Each number is 500 + 50 x the weight over its row's rms, rounded and kept within 0 to 999. Layers, rows and columns count from 0. Numbers have three digits each. The size before them is the row's rms in percent of the matrix's.

# layer 13 attention output (transposed), 384x384, rms 0.178, rows 7-17,39-49,71-81,103-113,135-145,167-177,198-209,230-241,262-272,294-304,326-336,358-368, columns 0-95
110:505481536466432474522507428484482514461538496500574565413586379444452481411594523557466473554451484552559418491457514608523499485480523514517471483623560475490480545424561446529518503539528421585452515463474547542501583598440451484435548586520497516560417537558451506529471468531464521546
110:614431465486570464504507445475465506523502442505465526405474504479543567448431536549553545441451461594593539470484514559449405591493467495442575475503480550634563517512503485577581473487533475510473353500507424489537481467522491501520468464529632482502598476492412391534536486438550479545
102:461369513494447511513519438441457482501502456552518413461542508489411508552504524511502509454483486542641499611436499488501458459568538532556548500442405487500525483403549435520516440416511517543476514480489509449531512590474675427557522511473582513491505604559461494497525511481534491542
114:552494473443563513508571460432645458514505576570631457532618510479505576504461581551469581615487517565516432452456458501520436481440523553437494562508519500518556445470475503446469509502576554415488589505455547525527535460455500433433498495507440503550621538476584574489538469499477517474
111:483557479508463477451435499541598451449464459476515477404491522462525487482548491417492450502554402522416519607541423480634434515539521469569494401376427479569500495473460538448449476602514556498564462551466483472458471502519440426484479456447529509465488527490545445520519423489513497471
112:569460431475490562612521468431459451470524495518465503455548469529519540544469456488526483500554548489520536453534570564449571436580500538446505483459483547563496467459600571420537473544548511578602521427491524546505451485525458568510548517445434462521522571505478633511553487483442538504
110:437511489512478466473506436494555413535404430462543526509458424503443486473482547513497520481485537445509556441605549507473521501493495520481575423533477561603524446514504419492487523528503463576457482431475534489442406557450557549594627581522464523413466439451464389481454540522428540493
109:495497509543481520509538471548471448541513567515549521457479530536556443442459523492525481465504520474451484472556532527436524531477444463501515481550443413508578632435569441504528417563474409518542443468540410512437485485434486451580551501482564436618545655561569518520609474493420511413
104:529440431429518494495579483553573484523508610531494426509422506426557496493466485530582397535462514604475553502500562600514397464512479517417449444522482564567557458442525467601486492506523528497467453479478558477467517509432535532524472496563482576458461605502516565537411398526464465538
107:526496408539510460501445521489523523467412478496396525556523578453461644524502564447397472554536448494409449505471494475529468555501591642492553546556509486476569522473551577525555496579485513531473575505461472490480460452400499476436558479475461537439493583551568527534498508540422541428
115:484426543472598515555427479521568434523510480416368522479482481472485506477541481481461491455489475495429453503465530487469591495541478483483467640504582508565559489519467484523455451522455484479499528571478469541511544586555484461490519476641528460499442534443502525536487415455689478510
101:459485467548484370532448531507540526431365490447457550392469416464600533494509553491490496488501384547494481497411517421436486506493419484529469528562467519461623536507460455492361544515541545461494519537510519568550493444437500547393480474440483550554479553508483446474492434477462484554
093:503481540548509429505586510475487414457495438502552494540535534525460532575597495514500568533556565471495487539522494515427515473537409511526513386539503469476496473527417494583503517511528434530539436539456477421505552515531411495502468464513498559513544508511516485416498578422484508505
094:492486540513418468482449529425581552487507534425533539485595463578465455539533482496426517375511505486459496480454527508549477573504439491462512455560515525537504488520451450401569554547468565571456501585477552473487403460513466431586472614484474494508343582546502568489602549498396581442
101:520433613515431496427473519490518502466434437397417476527474510558491454505448447552535471519519528486488550521570576571462475486543497607480491550513569479543483519544442491534508471439529514564538469434619447508478458534441564447425540497561501556539514477443469472447509515519485494517
093:489491474458492513446538431401576422505491487504460515455521468514563472547594552487507550495545458509559467341481461473443558542536572482594416450443543467470451551501480470533489537508509536486435485570533446538501575426541501500499483465502622428563428557463474487403536485479484420542
103:474447548414541529501431506472436543485458536560408455456436529504513499507463505510494466467468440522475405501457528414446572459503498476422539502508475429431500513426447533496393567454497408525451484536507448494562497488506527548478535410437545454510463536489486448532452559513511632504
094:515548547508455446657561453478489502577527491569564536456492555574569584520533545527577513496472570511556558531454503451536532681497561449492463524478437503533434458538526541450533482579464557533453541517441528481442583519689477399457369491443582517439387541482419549498474491572505456507
099:557509520434556551514547539559516565459485578462549541523487400457477511555503525501548499537481518487520527546497501508468468516471537470573556359584451486530409471549531533493572530517535526531564549511528571568494554511555465504537552536458528506450446599402528501436503475555486470548
094:532579583537490529538552429511501489501501424522551581604538489536462578561477527453524566482598478463484473470504426503431518387555497345570473444574465514406464473428542567547457490538499493463482452477555561547438466448465505471504479516583394472481432413484598561522546419465477509472
086:513454446396459554487495468561458441517461526543521552539466536544569585502493445404582499507569535523523523486449544440452469519505441439488471486482539453463580508570432440513525489494439510568582498506532497508512529410490590480531467494453534486525446499533483437521484577519428476494
093:461529535518484472548476494533451414470479447563507416493488459479441490618556543561452528419432502414477493530623548455541503545453469466521443466559499482429506451513568553470527607549519492463537525577524471413512513498584548418494480443538449506462539531529509562518549525544500531428
094:529467525432449495531455462469501547525543550432417501461493512501543534619498605434446470495552596432554510604387492504445480510492455489521509456503488452416542503586474480539440460456514556490501485408430578522505510420566578473512540483533487574591488622476510505513525522517475424548
085:514476516433523520444585495610491582557566503433470537503425502439538382457450526493513548461502489470454475567523500561600549422493462500485555466480528483540556599505535554586516434440579495602553509493532562606599511457476427399419501456577524519533539427530545517483481558551549456530
091:474528395513473545459502436487498504527516577455623436522519398408495470376486537521536561527475477619511614485506541490465482438492424476530399496530495541512462548549385470494550488511443571467501521539598510488551504459460519563516396574515465529582488484437507500557511547477434466482
092:506542532450502461562595527529505421469564602549580488487507375392516481379556392503439476468559553487457547475418547461503582525526485578506562475450504484459421572547542494484467538502543475520436520546520478428419550534410570436450459493467457553507498443495396525502450560481466436491
102:479584526572469427529476578475583617529469541465504437516543560541513503468478490514586524559439597489518459525491497514448547466469523556569486533492481470486520447589460458570525500526536497527475513481546518463491475509425551600474466503482350616546505480457498557544425553539416475478
097:522576480530457468481540514480535505474484446466596503469463500600605516504538548563455477473634580418445509461522603484481490532476570422600412485499431492456401470442475439446473516460423550509534527531523470469449497587504514490562493443517529471586498462494526414482515458540473516466
102:462449487499448518490440485517502444481465571536584484460566520527460526522463556537478543507495531429431514575506511539514482458528574600551470513534547504454508378488562482606512484409463501535475575519578521512567509605379533514363626443547582481537528495414511537423530570532564457563
092:580507460490504537497495484449482511494552461367556489512506539470531576474514569531560566538478390441543604531484438501470403558489465494455546462538530542537486563521458476429519498497505514523486484524459560457507521568544553538627480531418575530493427543509551504542419496486464440383
091:507584454470555510501532393421527494460429492512507499414550512466598476503482472493449427559508467501468571469528496363474539531509484527514469523539456495575457462493503529517483492437441503401472559500516516502570562544483400485582553595457492500521519484485536537412426564555499448593
099:483611528467454537523498509517511520447514539576561516422444451439450477474405392541404451369563500417440502376517517464524552415582455532626554506537529584463538498457548518509481467570480414447510469474504535489425533597482539468421501574545474433546495550450508566485506596478498512583
094:523512415582463500550424634537440498520484535585527492591538490525452451440516499472454490499541491447502380542534517430477579466527494476463521415445497553414475487520400470417517565527545577567466527485432608497493472461419505537477543491605587502559520513553442504568537495588509451564
106:476510500493498625587474491478438441546497572565451481535439573586496474528466578492538513429569535286557533527521461467473454461523430498476497420481527444502429457524513569488577515381483520515569490489487523405481551433596580479577597498551456542473470572514565482515486524490461516545
099:455495483515422521524497521510456475582530497445518533592412427534569385432449550406466438459483482455385403475495413442581517364432507569540502556471508492537513577527444580537452542585402457484536615470530554543485546458456487440522496523523526583432468502571519533570455448565481489501
104:593587548501475594466534489494545461596532543573431505485582522506609564430457503482492563495525512547429561409681522494463522566502501465448434407511412469438575584572536514490484498466499559433587455456508489564498473464477491597498492441491468476501521494511484499521602482566481464531
099:500533471529448487436531486518455510512468489581430497523492497449550464482621535453463534376460550498513497498548474476525497523596469368490524478397451497472482508494464557553527557519514478480542485509588483475589493501595539527540550528482460550478603510542519480557489502513483502512
100:477505493510473493455508463521503516579542501402518541567536584473457523501385511579449558411551621441561476525492496522467507491422485433393549555532474613480526510464600486474518471524542490424454484387516474519480513556490584508525520467454409505461533487421526528535483539480562500435
101:455540566462462485418529508521546471480428527392570515485500503519445485402456617537532551488470566395400507431499511510549459485462506441494463503494466482482436564504527437524501525457454442458501475521505460504564452517458548479529582451534601508490520498568477432551489606536507442533
107:496538539543532497509388598477477564545491614585499441482559512474479459472442414414465493542456429475393466520430512573576473439378585442514586536504485447452450465402502393555533454460459512451500544575481462516569527402416514492528443486548502404498465430478499465450486483494544496455
104:551451467452552454473516509478496465531536556560451500507516535570428566544526529516445577556427480581593522532524504492541468559459557515394422502422436478487482355470501596481529547479487494557462589514532526492487548509556576473469490463495503586491507393440540601535514468517586518548
097:394513529524501475483461526518457527496525461416410555504578507456445457466532439540446590459526453406449523476525519512559542563479498548565564542446461582487478517507545441382482563547491494423464488523475463581520559495609471494496485484433529434513527466440446439513531615515534500422
097:551500583461505592518495467501549468513486453561463392515579507548497406486479481564496498437521585511420472471499450525460488448572471345517510498512557454463540491400444439485432449551431505527460454476531544469473498547535516438496503457517479517539535488489515457551493451443551425525
109:515481481488428523540561574498506421516553488540513458531483564523532490485474429567534482560489512567503561460482525481423538499474462571511540520462432524453468503602499500524611577524536529540514544495515554489451464508451542643442516456433517568503528534505437516531583502557386421522
084:430506576558440532484530537437517451475348464407561531530502519508529533478520529604451448523428396429463502502499414499515600549492452573446402499521439525498609588532555553488436516550494380479388499491573497620385528539469502388485477446562453520454493467469461561485541472540521427455
085:487417564485560509497441524505493516451466535376471574532565491538451558504573497473519465468476584515552503503501486445528455518524463521522529592419489472425480483476540551524641428458539512572612429478519480494520528569476458523462451514450445492485444602441556557559524525486568526546
090:447488577519532578441539547489485518479585465521468524468407445533479525604400538532502409521506531435520444536488463456473505437530557571526488489373491533550477445482526466532538462551513458482470575539584542419576509522490443446443559391492466417469467581472630507537454460576474470564
088:482493613499500445466443545441452469479551480511513521406468527492569534515495607462510434435417493554459501442451600646453616522458472392435478516491383586580464495550471493497444535494513445472428571483399501500546471624510530586488433498496527406454502490552520495497505503465594557539
089:525429569469461522604472481483468531450437479543405425619506429557448548450501508528548432426466490560523495384527486515571588604431457462577550524570588440554494423489579568525550430502473526476557527611484519563545459491550504483504540507537443507438543461558538461495487523523442551506
093:399522595581413493539403629462522552505511528419547507487518497453546540503505448505508499504483597513675451565531567449500504547451465615497506420419562497480552503513459482450441546486592490517500510545531446454432541555517516483495470526544418477507478450383600536530552574460501531542
083:555533438384510548426543491486520482424570511511469490525402497544471495577481563607472523563480496516556546463513487524468491378551491486410468463475403528559544547570518552376520364452492485549439456531482442503463507467501519536449604433456496588485545452429485437498521472581417546511
086:455547521536506525510448491542453544492530488551423565431553436495539506457459476485547376452480386522467489472566566543566494434562467577534451498621604486523508467558435547547468525446524525500457487529510512485570614531472518563457440532581512500486455454624464426488423541451444548477
088:508494231560569512416532512529438521479502511457467554577570428542448516477564452505477452484449515592523500496515463518527462472520599538402452531444481464520487497518477522548501469480481508469484487483500570490485485487481557501469470497428527569476595479407476532491597506535479513540
092:611427380444470529429441508522430506474495449418520524523486453521409499540510476517515418560445463501547572467497547589489448443542505501524494500517439497591436530522605473494436519480482535439471522506574463497524480493544505515448530542492564471475562560448450627477583443473463515465
093:467623568514486480450549518503448567486490525468595565550509474535550474494494473434467518551471556473563460497472454469527535518565471641492527437519539534493497564470457544544421531520496519470529426532553387501479499578495399473476474469448490466437500423539503493503492522472542491496
084:484510531439535473592481486488482474546504484532394559586535573531536405475525421516468552481407480572465501581489427526410504483448593490556540553479555594484483461491521516549444444490435452530485500568485533580478480555510475593471397555450556499550561501502573542477501563467488537564
094:461529512430363524482441489512482466540579482493516399469528461458579544561527502476478515452488455493497507543497522589500484472483487403487469521500548503405494548504469450353474448510615484516550522453445477504513509522505580501531546552540519556550402444453434467493429421566551515461
079:487459523464529480552524520509533568483506505454490496467453493515466410453482435484592520503619520535460440574455489499494519437538634542526530470466626519478411482552514496514483502586528508406465426408508401474463481407421519516473417566536545504581435458484518548445489475513514481533
084:439451485525531424575530445536462587498438535501415521468503529504581507445456585519563521574471472380510449502527546493484558486535540553544454449546535453492537511502602496461490444505511463620512447463463500509415516506517500502556513527515419495525445485498447582439466500477488485456
090:639526460482471523533524523455475517428546425479518504569559374415504519473511468526468538541508460502615513405588550569422598481535481586491449524544594503433494560547456555576517474339422474593530543467450460503435429459455517525506547641649556457534462558465603518544459537548505519529
084:530537559545514469556588571507451473540485416534437485475454448534627499510624482427506500550504501630487516535570518469551544525564478412562575582506646475490490520510449508544592448476545600415563488507463507478555520549532555569535420469548530534590535492500584527483554542485448561440
091:467455526481443460598552426517530473544549510444573425474497551444453484458570477605440420522510442489506484489523498394519565514429431512531502582477500615509479460537402433458486570530487568516496479464482479501585587554583491520408533486613541533474559520465412558482546456486481472543
095:565483495512462477542550458464491485486538529482516585563465558528532494504470529473585530557517486577521442543498425434456523579491446405500493520495522576603414520463458522448383540573463508386510485505409563430589456445532427537488514430466545488512483572553512481509456593428493503498
102:454498505420494581557548486479441560510399488494541538503443432444441501441516475505524483588503468383535514534555487483519578571498439466430526503565475481452415540451483465433426542500433493602504520516443561461490548428479504477470585454466470497464453479548500498463405423535448466424
090:464582500584544487447513489510547417571500561590490466480497556545455509484427452523546458433538570443533425462572525523495472368469520471463471436464344447567494482550519520552546535433531434407438507444470477510485572443508491501552485552538442488521520386515450538505493569531552545343
100:506546478492502466553497423431487582524424551498445500560454517518501519514597558580462462451471482478485518498607465620440537424466551469517526356610485573565448524495481550540521429523475507450422460515435461480519479510376503439503470473466566557547585561567573480535524531511478514451
096:452421476554501458515478492501492549460471543464549410477529448520411546517480461512461367546589480423495519525515499533471490549541470595483512452522477477485499533473489466418489517426447500516509489507506472590505489478569602652357496520438492506445480460509480486463442540622521426507
098:512498458446535423368522554579521469421441463454511464380592474473443558487417371492503474543537537624446506488508349470522510531476524536520600471495453529531540430441423540465538505620498554482493445550538429542526359477491506567446460466457522400611446350518516559530497434463508428485
098:483515529503506577564496457428511497435473411574515328383531576580403516601587499496573524464568547452570563478511508508394489586484472417524477490466469561473468467450499371534461473449514451484479463517506505414518423528512549504486431506434410473555484520482503463465538489495506468483
097:452517546460524507554528530518482546495511527503536557434524496495529560511477464544495454504500421374472505454514525582510479560509551611496513561590548504540462495449445581437492562546560427546453505562520507474548497523611377437488505531543531451527508548513539434516521627459573528497
098:472562487447521500563419571479438567527453465417382507472489469572548529451441515526505494499545427463610490520578571546468452528417601470538540434595522492506473504540460530511537468489468455528543519557506448471415484486516451447528478399551558562553468560561557481460521420531453523537
095:584472536392578537555459499431468478523572514531480424496518395441569531534633540495539582523472485541493566473488483430552429470564537553583480481490522458530492447514531510476532557511490433553551513550486559513538501453554471535506576475529553425557435513554416474399527477550485524516
093:455471500498487536485520489583463550541508553507434452546507544423450539590590408468459468560495435684524487589566497501492460500503522515519509534525499565522553591514511545444445460547511467473444554594509535471456503529537471566478436459525430481422495516419425505603500486449480482484
098:489435478503465567422580513561493541395476468446531483542494407453567505521522513502482507491537628481495398488560569499449574534626438503423435527447474457508572530524457649468487569560453465450464438450425473495462534497609504516532523442480583536504441535534489524567486484501477552558
096:488514585497447608489456469477475455418442406531494514416426440525567470396458414425547442435601605423411456468496513488538483470542511536586476515475487480539557537571492475527466506433520463579545518513477569425527513518624483499423524474510481434490485617536440481580521527518506470540
093:488414645459431560512518540456520417498553521474624495474446469600442449518514586439545542472469585518591533566471549456525512365557489403489470486488557452499561518527470549546476417519519529464558436461436486514466466431543548442462482511465480471505504521437456513454530328475474527451
098:433520529529483460472520585519512500579538465453587523491476468500463515464528526447483480596444465487586493600524451497481430505466508578493482528439525391568496437595486465459615556409492494585570505543408510562531529425535548481469471506516576358465461489506473508468591506460471489477
093:460450473488436437506475490495448514547537405581587534485440466540427490538519546399506512531500456475534513473535477535522393472505479481500487484577572516566501507474536499529434513415514558471425463532488399580513528524503501513525418595417493576449482427531489449455472514475468575508
089:508462517462470573490556468557451502536640410412508428491548525500608519433463479413508526516522531574471500455445485449450464604489484506502510526474476604470533526360407584492436532510530536553579526534479560510596508603506442555497480493583497499423543470524500447541536511495505449594
089:461455491462513478447441457523460626519486469514570379517449419416414504495533468552581404486497554547462550426575587456482545465551556504541494544446526471513478521458446486439523483494552598463547527440521396563495497448600408432448489506540498561523512476378527569496530524452579558433
087:480461494475488491555518470489626550468381507578553556512563460454549480545486515507437471542583478431523558476509602437527539561533458540432614432477587472470427514440494519475559521511444546489465547374540477494488503537594502506496517550524445536461463541568467573551495495546509496520
081:407462506498473549475401524548453570475494522574494461540481526370497489479584518489413465515511501459497541513446441485530413503492550490535534615487549496540507597528510507490395528559564500470481548513412435540424468454536573492525520475428564508428561573521509512487486444458575429497
095:483524505540536440459495434510507509473543508395574343532508597505519517470509540585431485480440518529516482484479481507502446486554495503514423544478418451571578488514450547456495539482530560410564455583461589536413575506449588518552500518437457441554533516387543463417585458557463496473
092:470468492526457507463475526436389458532506425477434525522427529447540468552455495429500478512497427526519468516526468482478385446518454553448516574607481532522555466518446424502555516522457548591435542527466492490518476579539525549446437459557488506502484444642487575451523535504401501544
088:560418513522588472505504520508602473471419584470441450517548521523394453546486490458520382542465445499474551527606605453505389507468483502437400510543539439509562423535415533517530532488496556479501559467601550498453522514521491504517509580457543499454508557463545525467511493560583499501
088:511549422516497550510446516503431489549555450559480440574495544494538483475469560491450414524551542510489514434509464578559507512462638506459505499439515489493467550488418462445351499517489441463474468528435489502532487432492564535511427519480485526526532538563447480443597505391514490603
088:394569598532433459540478577547565535528409510519527446457457434482499428469499559532499524478523522513364544500525586448512554473469539490553566518511589513477491525518434559548464542533524512460475505559542465583479466463490433508540475464546470482490505576470496542469451536497593535493
083:463448538541472504419519468547430415484475419465531464433459479532584458543533494476494501377485550580419344472505456446506435513485529541521505561454576389519456444523408479445474471438534440538455574598466427404494474561496477535473454496517559409503495489527488404520539537491477493547
093:376474534539479543535549530492544449511517521438526423546521495506499507452488559500566596461484541579526497548404541440566442541449432497600500502405583489442525529422576487623465558481443540513506442549571498575449490606516430452451611485497401520498559463549537532449507449619464542559
097:491483572437443438330587501525459460549524451419445579449429411417545586469493375462545523443542578496437414568461511495382409546462408534486524476455431521503446485433496533412399486444504492525555601523543505489598443556553511514462550516507471429491465431458533475484424497374521566477
118:524534513470530507429546434456415541516579425532497547592568527436578512473517493492519499477434493450551447400427473492510480496490555431487595503489463533451515533563540498488523460532468545459489595565500512497472548530413528451557531475523568484550494520519548542558503415561443587501
123:500542545455535605545515442512481485632576577547488431654462550560501488493499554476486582458544524385498563472571573430496424485486488421456446503444578468503415546591524459469624515436501500512536527542482534422500539480560564509572509512547562475461560558542539494436462585491489538509
118:442586480527481537411523518584442525554478590470480566562455468487574451416442457535450460519512417489425479534459426437564564374492586495475478616528483410489497534485499561437534519541355483451492541520499539531376558403457526508520499534499484548468502500515571496518470504508483464440
121:560579515516522491477528479469503443534442523505397536532478477449558526428553523451480483517540536521498517456579510468506538520517474463485466453505441504436537507505524533530427503489462507447639470459449488516426563502504535626405506437444495459499538396470381502493517448482450427557
114:569454477532461560417608521489478540496520470583538490495463493486489450497600417415451531409499486533454501518433458470550532399528440447495528516484450510427499474435505493544433496478497448473427398424554596504592459493526531526588465591418489459388483456424473462577506525470541518439
113:432541492541436488489580494631453484496533559512514576500492592557418507363338445547450580473500525471487549625455506458465539440429417411397555574498447566460484472474538507470492474531490502479501494367457481486451491571448585538542515486417422553410528510465464516608491496500534465479
117:543589505556520456496500486497539466465529485496557553517484462581501449415489610530554603482529574412458556457441433535512430556486476434515481487532435503518483510536529469512505436515443543442485485491445550511528449455478509341494508489490535565546534455617499484491379515524506434494
112:546455432482510524472366542491436547519539575518434449447551571519482518504496376442462514524477405545441501510478439488501462457429509495511524490487535460413483544399568458576497532462535482443518505553584543497575504433423486447548482494485424503501561503535571557523531458501570424450
119:510441499495555427455526467435492529549539488521470516568521591536458543590576489559419535551434410555601457514491503563500482477459532561466451499428443510488514428404500507502540532499492538493440518473463506505498479550456605433442481493507449613511528293459483532444532540547576547517
112:463516469506469396506425536473531496521488573481404494557500523526464517543489512557376505482483449366430516480505493552525550584514535534499522577468528519561492512556533481391533552510476482497509551506509442556614485538543523499537557473456532459539540549535493414494534684529591473454
123:497489511495498484535495510460486482461477516481469422493527471532455409546495525607516528462520490484484478469501413564505588484532516403515518465485520527426498498415469492459510477559496537482452450522504520440555514525463444460539542469556546568524566470493483475531460415524618480531
120:517540493491544507420549463484431541525550448544502592566543533471571522466498488462496540499446495477499434404436426483507507456471581430496601516489479518444513528518549504490526434521465489446487570561483490511480560505429520434543507506475583496575515482508515514549511446525452596501
122:500521550484513602593507428499454456643571605529505463642442558578485496503503522464485565460552546374491538490577570424515407468490493451443456451460598477511437549576503469467601546446501483513541541532472536402515551478577576495602541525570521503419545580542548491433479588508503557517
119:459566470524464551453514558568473512565516565465479553572416466491616458403459501505453453538513406474415428503461444445615552376518558499485504604541493414488498546495494592451527537559373500420528588509504577573388529429434502492519498552505456535483463488549554535537453484531472469428
120:557552488540498514461545455459508497522456533510404509510471490486578565443519491450490501521526540522451529453575513500517520500503461475485496463527448472430521546502541527516412527483448495423634478432445464521485558470478513597431474437438469490473543388484432489509557454496427482499
116:572497407518460500433609526497476508472506467583514483492454510465475429530626463409483543408487501488479522526501426457521538453582461443466515488466440538437492479450522507516487504505528499474464376457552561488559483477500530549593495583414521438431502456490488479573517535496482495486
115:446530484531440514462585511612467514500539574507521551514525597546424551373321472546444587474511560422483523591459542468473519502400411439391571555496445591456524470470545524469478437535512527479515507374496458502476474564459553546531523538435426529408549511458495539594487476478546453455
118:488624465501477404493505466493561478482479497469562525495480473570490431429485626576542606489497570425453556414453444555530437534495478455529475483538429519524495503568519449548509454494438563451492439516477557536514463486473533364484572480479578516510521473607485491489419555573490433509
117:532473493469538521473386525486419530520488560545429434457557573520476516513496464435488557581460462537448498506434468530551476472444562511529539532515515467453485512421519454583513503460533491418546488552580549475550512421418441490561501495517442455487524504528566553457499447512570410481
117:501427464485534420451513503438521535560538480530454488568519589541455564607589512544401577576436416521578523467526479564503491475430554541440493504428432517469510397405514577464578517524505543537463549503510491524491451525478598437456455516522448601528521285497489551473523506531608549543
114:436501462496490416494450534495527526547518535468364503518536542490436514523487519561399509443465488392439483447482496561543560606495552533515552572468504513536498528526549469366520576484494482472507541507451463557618507543563502494544537461443527446538521509499464429499531646553591484448
117:517491555514532537539492468471506527477432499455483471485547490517444404571507500625499496454514542515502479467470443548534585468530519372516547486491542494450515497379493514464473500542478525493431442502486524438532509497467445483541557444542533534557561436510515486543432406479593504534
087:458461490484436523425458560487527507584543526487502497403519493526499489510459478421467507426674482476480505480461646520552556470546424475494464549498515426497483467503437505538480490552492492547502420483690480522513482573471506455433562539503521444470482483547471526459479537429502524511
084:574494421601566460534506530462528549466484452607431487496570442483490472485438383429569473499510430627435466520519542543518647460521464529546462537493332465569510420492540624485483579562477439519518593461544470473461468652558356539539494408487455504431536527475430558467486541547536551505
081:587510474511522483545378483437659461453420513494489544476410447512441549505482543528565424532484485504548541545509505573538539531455528512493402443392559426501500465501474409452479545453554507504381458479557525445477472517570541548577547476507469461636483547505471490456485537484470538494
089:491472499424406507434457515573429496434560476537569519547399476488502502547470522427515493502477576522376520453483499564411555481526474393505564518448578537604447498504503565537522460503486485436451490529426490525521578502485435544500515447475461603505568526488524475393560422472628594379
088:512511475468479488475515517496485485484500449461495517554444448463474582527427441512521524455463559477432563536469428438487508513544498487550532524364512478608545486516509449499427489564519483499484566502455510454488424404537497550542533444507512482553462435473488478474459548494482435598
081:605510406470511525503561488448449569504457476519615526452495458494528487619551558543505479451539463414528497474530478477522491527542508484543442443485470426472481536452560438431606517483503492442499447579504545494499535489583524481580509567506488405600559379536489468456528481521511563524
092:461500529403531524470493417508517501586535521557493469523523478473482553583423465558482492502402400574487445521481503482535381427529569592476576536470462467485559457491470472503472546509514435545472444453549505527448574470498516537488544562457413449470461393445497489526601448544487423462
080:534546556510578526491535468581524450573578426404501562497507521514542476386540454484519487448545497514559459479440472540466474544552454509523538459520501501474454633533479477406564551534543530474626587448427551596475469536477466505521426543445460506593463533502489460533396552423466458503
088:532567458552483474501466525417510474386498433493525493468489518484372390490543511516479362487596591452493562445410566487492487467519406492531578449507559488444515513452567503486489400520449521404519505458598460484494559494461454506401526537508536519541446522517446499522469492480448449463
091:502522499577542538523457558571552505481548502524477504515513535524611532475599426425526502543512483653515450537505471508547488438387511546551474439452482486420512548534496540495566496510557527505498550558544479438467520552442479548502527525477480498474527556529524528541613449433523459553
082:479469519502562511551436569545559540539498485506557490475597459514565488486539538408577482498490494575444500565533534510466509558342489527450392506450536539518418523562532533453580596572555507428568563488516519624448464532486511496578518501387589445455515488475521490532606451502536411465
110:535569447497509417511506535551549500439463556520562409555527422503540552545472504495468512525414476491463422528559512504535427466538436607522446413547411600470499497589515399492521607512522482514487452553483485452497496472471409510521606474504491588465471486499505535387389457398500544531
105:491478485474501507465546492551559414489542504456485578403589514441532486586557613466465504562472469551497456467518503695530519530521566444438500578516488466430551488417452483562441388465484492553556482412452512474452522504449518535553502482474517425484432435514493452576536491489528503425
106:542497541458444488496455464491491600507497494574510508528494566478488522416548517577495527570486519555441508476562473498475413665492463454544470490556531558557553487585564480439434472459530586477469521526518502493490485516555463556392621404470588437462446406497482554453456397482530504542
105:473467490487551412664482518535591393464416477471524479563491541548436470545494530443452529517499405578541425482396450555477471454496504465510538482495565440571531460497406457514576480471509485553371466469428505524451480468438508464544548524572511521492499517539487484524366490502512435492
105:464491470431526469526457460567521500566629500465593537502412518467461556491472498490537522623439578445471458446504503519578456611436435504487465478580583459487439499447481537516468510494471557494495502524460401565486502521550353577465493553610573525586424601563473470540428554478517563545
109:432489540570543554545500493466570456492452409501552503370461475462498411548562491508549420569461509540555507522515488583577520492583516543442473511466474421570524521488512499618464466523595539537496546533565471517496470515412431473506462529566528533509512605507494554430503487493555469560
109:430506422521453550523502412474464507476547427448559486516553514475530513488511383458507460402477490398512471475458450445441556518526454610521491459456502496505488346504468498579544516518461528619525447442501463511474484529536499535405454519502505550460487494455536503496461360538506438530
112:482514534538500444481590430485504483491450484497434552469458485512443470477527572538570475482471490410512577559506565526511470530510326438517434508567508533549527534565511520526516509470509525550524440466504453451480417573496546500555431531488529450480578483492441429507439521451480485500
106:473486472513502520501489520515374410536467481395477464481436523493501521543438485520457481424547539530479474519456497414486540537562441443456524597519555507502505561412481487532412553470458395508405385450452461515494455473454442632615397465513450491503531604494493393523542441505516489533
107:555529497488526554536568578539539438525538540550547451485488498449502550451456588520533485577464536583551504456520508546481424533547390504526490515561499558546568506533495526516489491558527571659504470588517493575509411431459470474484487453605556617484529514587582488513483440480424526481
100:421520461542525463436505489554522565469569519528512526502431515520527495490566541472529518507408492477461539508426614491572489433504513540477461548625570549552530447535537554521463442482480496555530451521517495523519449525456538577462407520468505538444524546475530516495392526420452463556
# layer 13 attention value, 32x384, rms 0.232, rows 7-17, columns 0-95
102:525462597515489609436466540402558559514460518549462452525444520501567436536476546460435501458562527483599524496488485551492565441476568478513595563507425531436527449534504495537469505489546480471461447459489499438527547486466637515549594456497485518470557516569451495521456417485454320466
100:535590359565478521589504481497538457472578482498508541552470458563579561512472519416520453501505568479388467544570443459519538484500481453543459517548409533538515581489563507515449418433526522451585505532563490480517516533523461529492454464521560506470516528508541454589592428400506551405
099:498557403558481475479482475569479562579562517509520551472553507581530492431542513515561511498522494457547515499513573529573451525517415441427549441566528594557552545515498554613451445534460583499628528512499389513530423578506487542422503437513519527442484510448435477509532565440446428407
100:444524531492428570549549427401494489527481605507592516528551592453416521513482456459469485426557451544509510494635498493577514443499516577608466492523483579479482565449520469488490440657565493555478480568513471500462503501391530461492511514531487536474564519517468442611447532535573562347
099:442593579461433522444599523448505520510501564505620551559538562571484522545426511493535443521535551406546411514422494579498422587457533606497445495560484494454404505530457543439494500472496579453448465591583419513572515476464455454412508525429500526527506507452490579504430483519518495493
102:558475555491488543548651569555482482406401482640571437454439515460611495471437590550369474410500498538419438528515456536505479550415445403397452517576547532487546574576505629541545450439587499536496507554469561507571534530565517404562455587555529513422445474541455514443557489488563544554
099:458455497441554423449471552479586470493568536513437484526536518500508456495471521560454541478501468538574517442445453571485520514432537524570514504556627408425425470427489454555552411509489536452486542461550489520571487554465382568452520547531558549591454434497581435492544455561512465550
105:456460518478474590469376493532531588491499454468390487459496502508513553474564537559524594492339529532467512565494461546490462555535447547451521512530414575502597476531534443577588488501530521457451400513527529519431470512487568457499600479581475539517455528469488471479446577551398478582
095:528533498455491470518461464412433454506439418485609549455496475463491445428418452561528442499526506507555500562623540421435467526524480545561525432566439567469442557577499547477510506460531533436484469419611481496432556466557505499523516563537564445518500528413524558438453485461493545564
102:531510547413476453510574466415501471528583582492450526409491522571560506532507470514443500467545488528407565500493404462570544581472529525480539461538512508547424549588520498499457487481546445504439493497534411488525501536515436514577537471547439510504488510470416443491466493461475515517
104:570470493513505485512466546497519544418449510475584578476547525528458469534599496404451457486464497432490473522437499533539471478582582496507621429551568546531486463517478551519571543460587391455527501482547499494610543596560488424500464461398526488499565466469521445428567569449481463614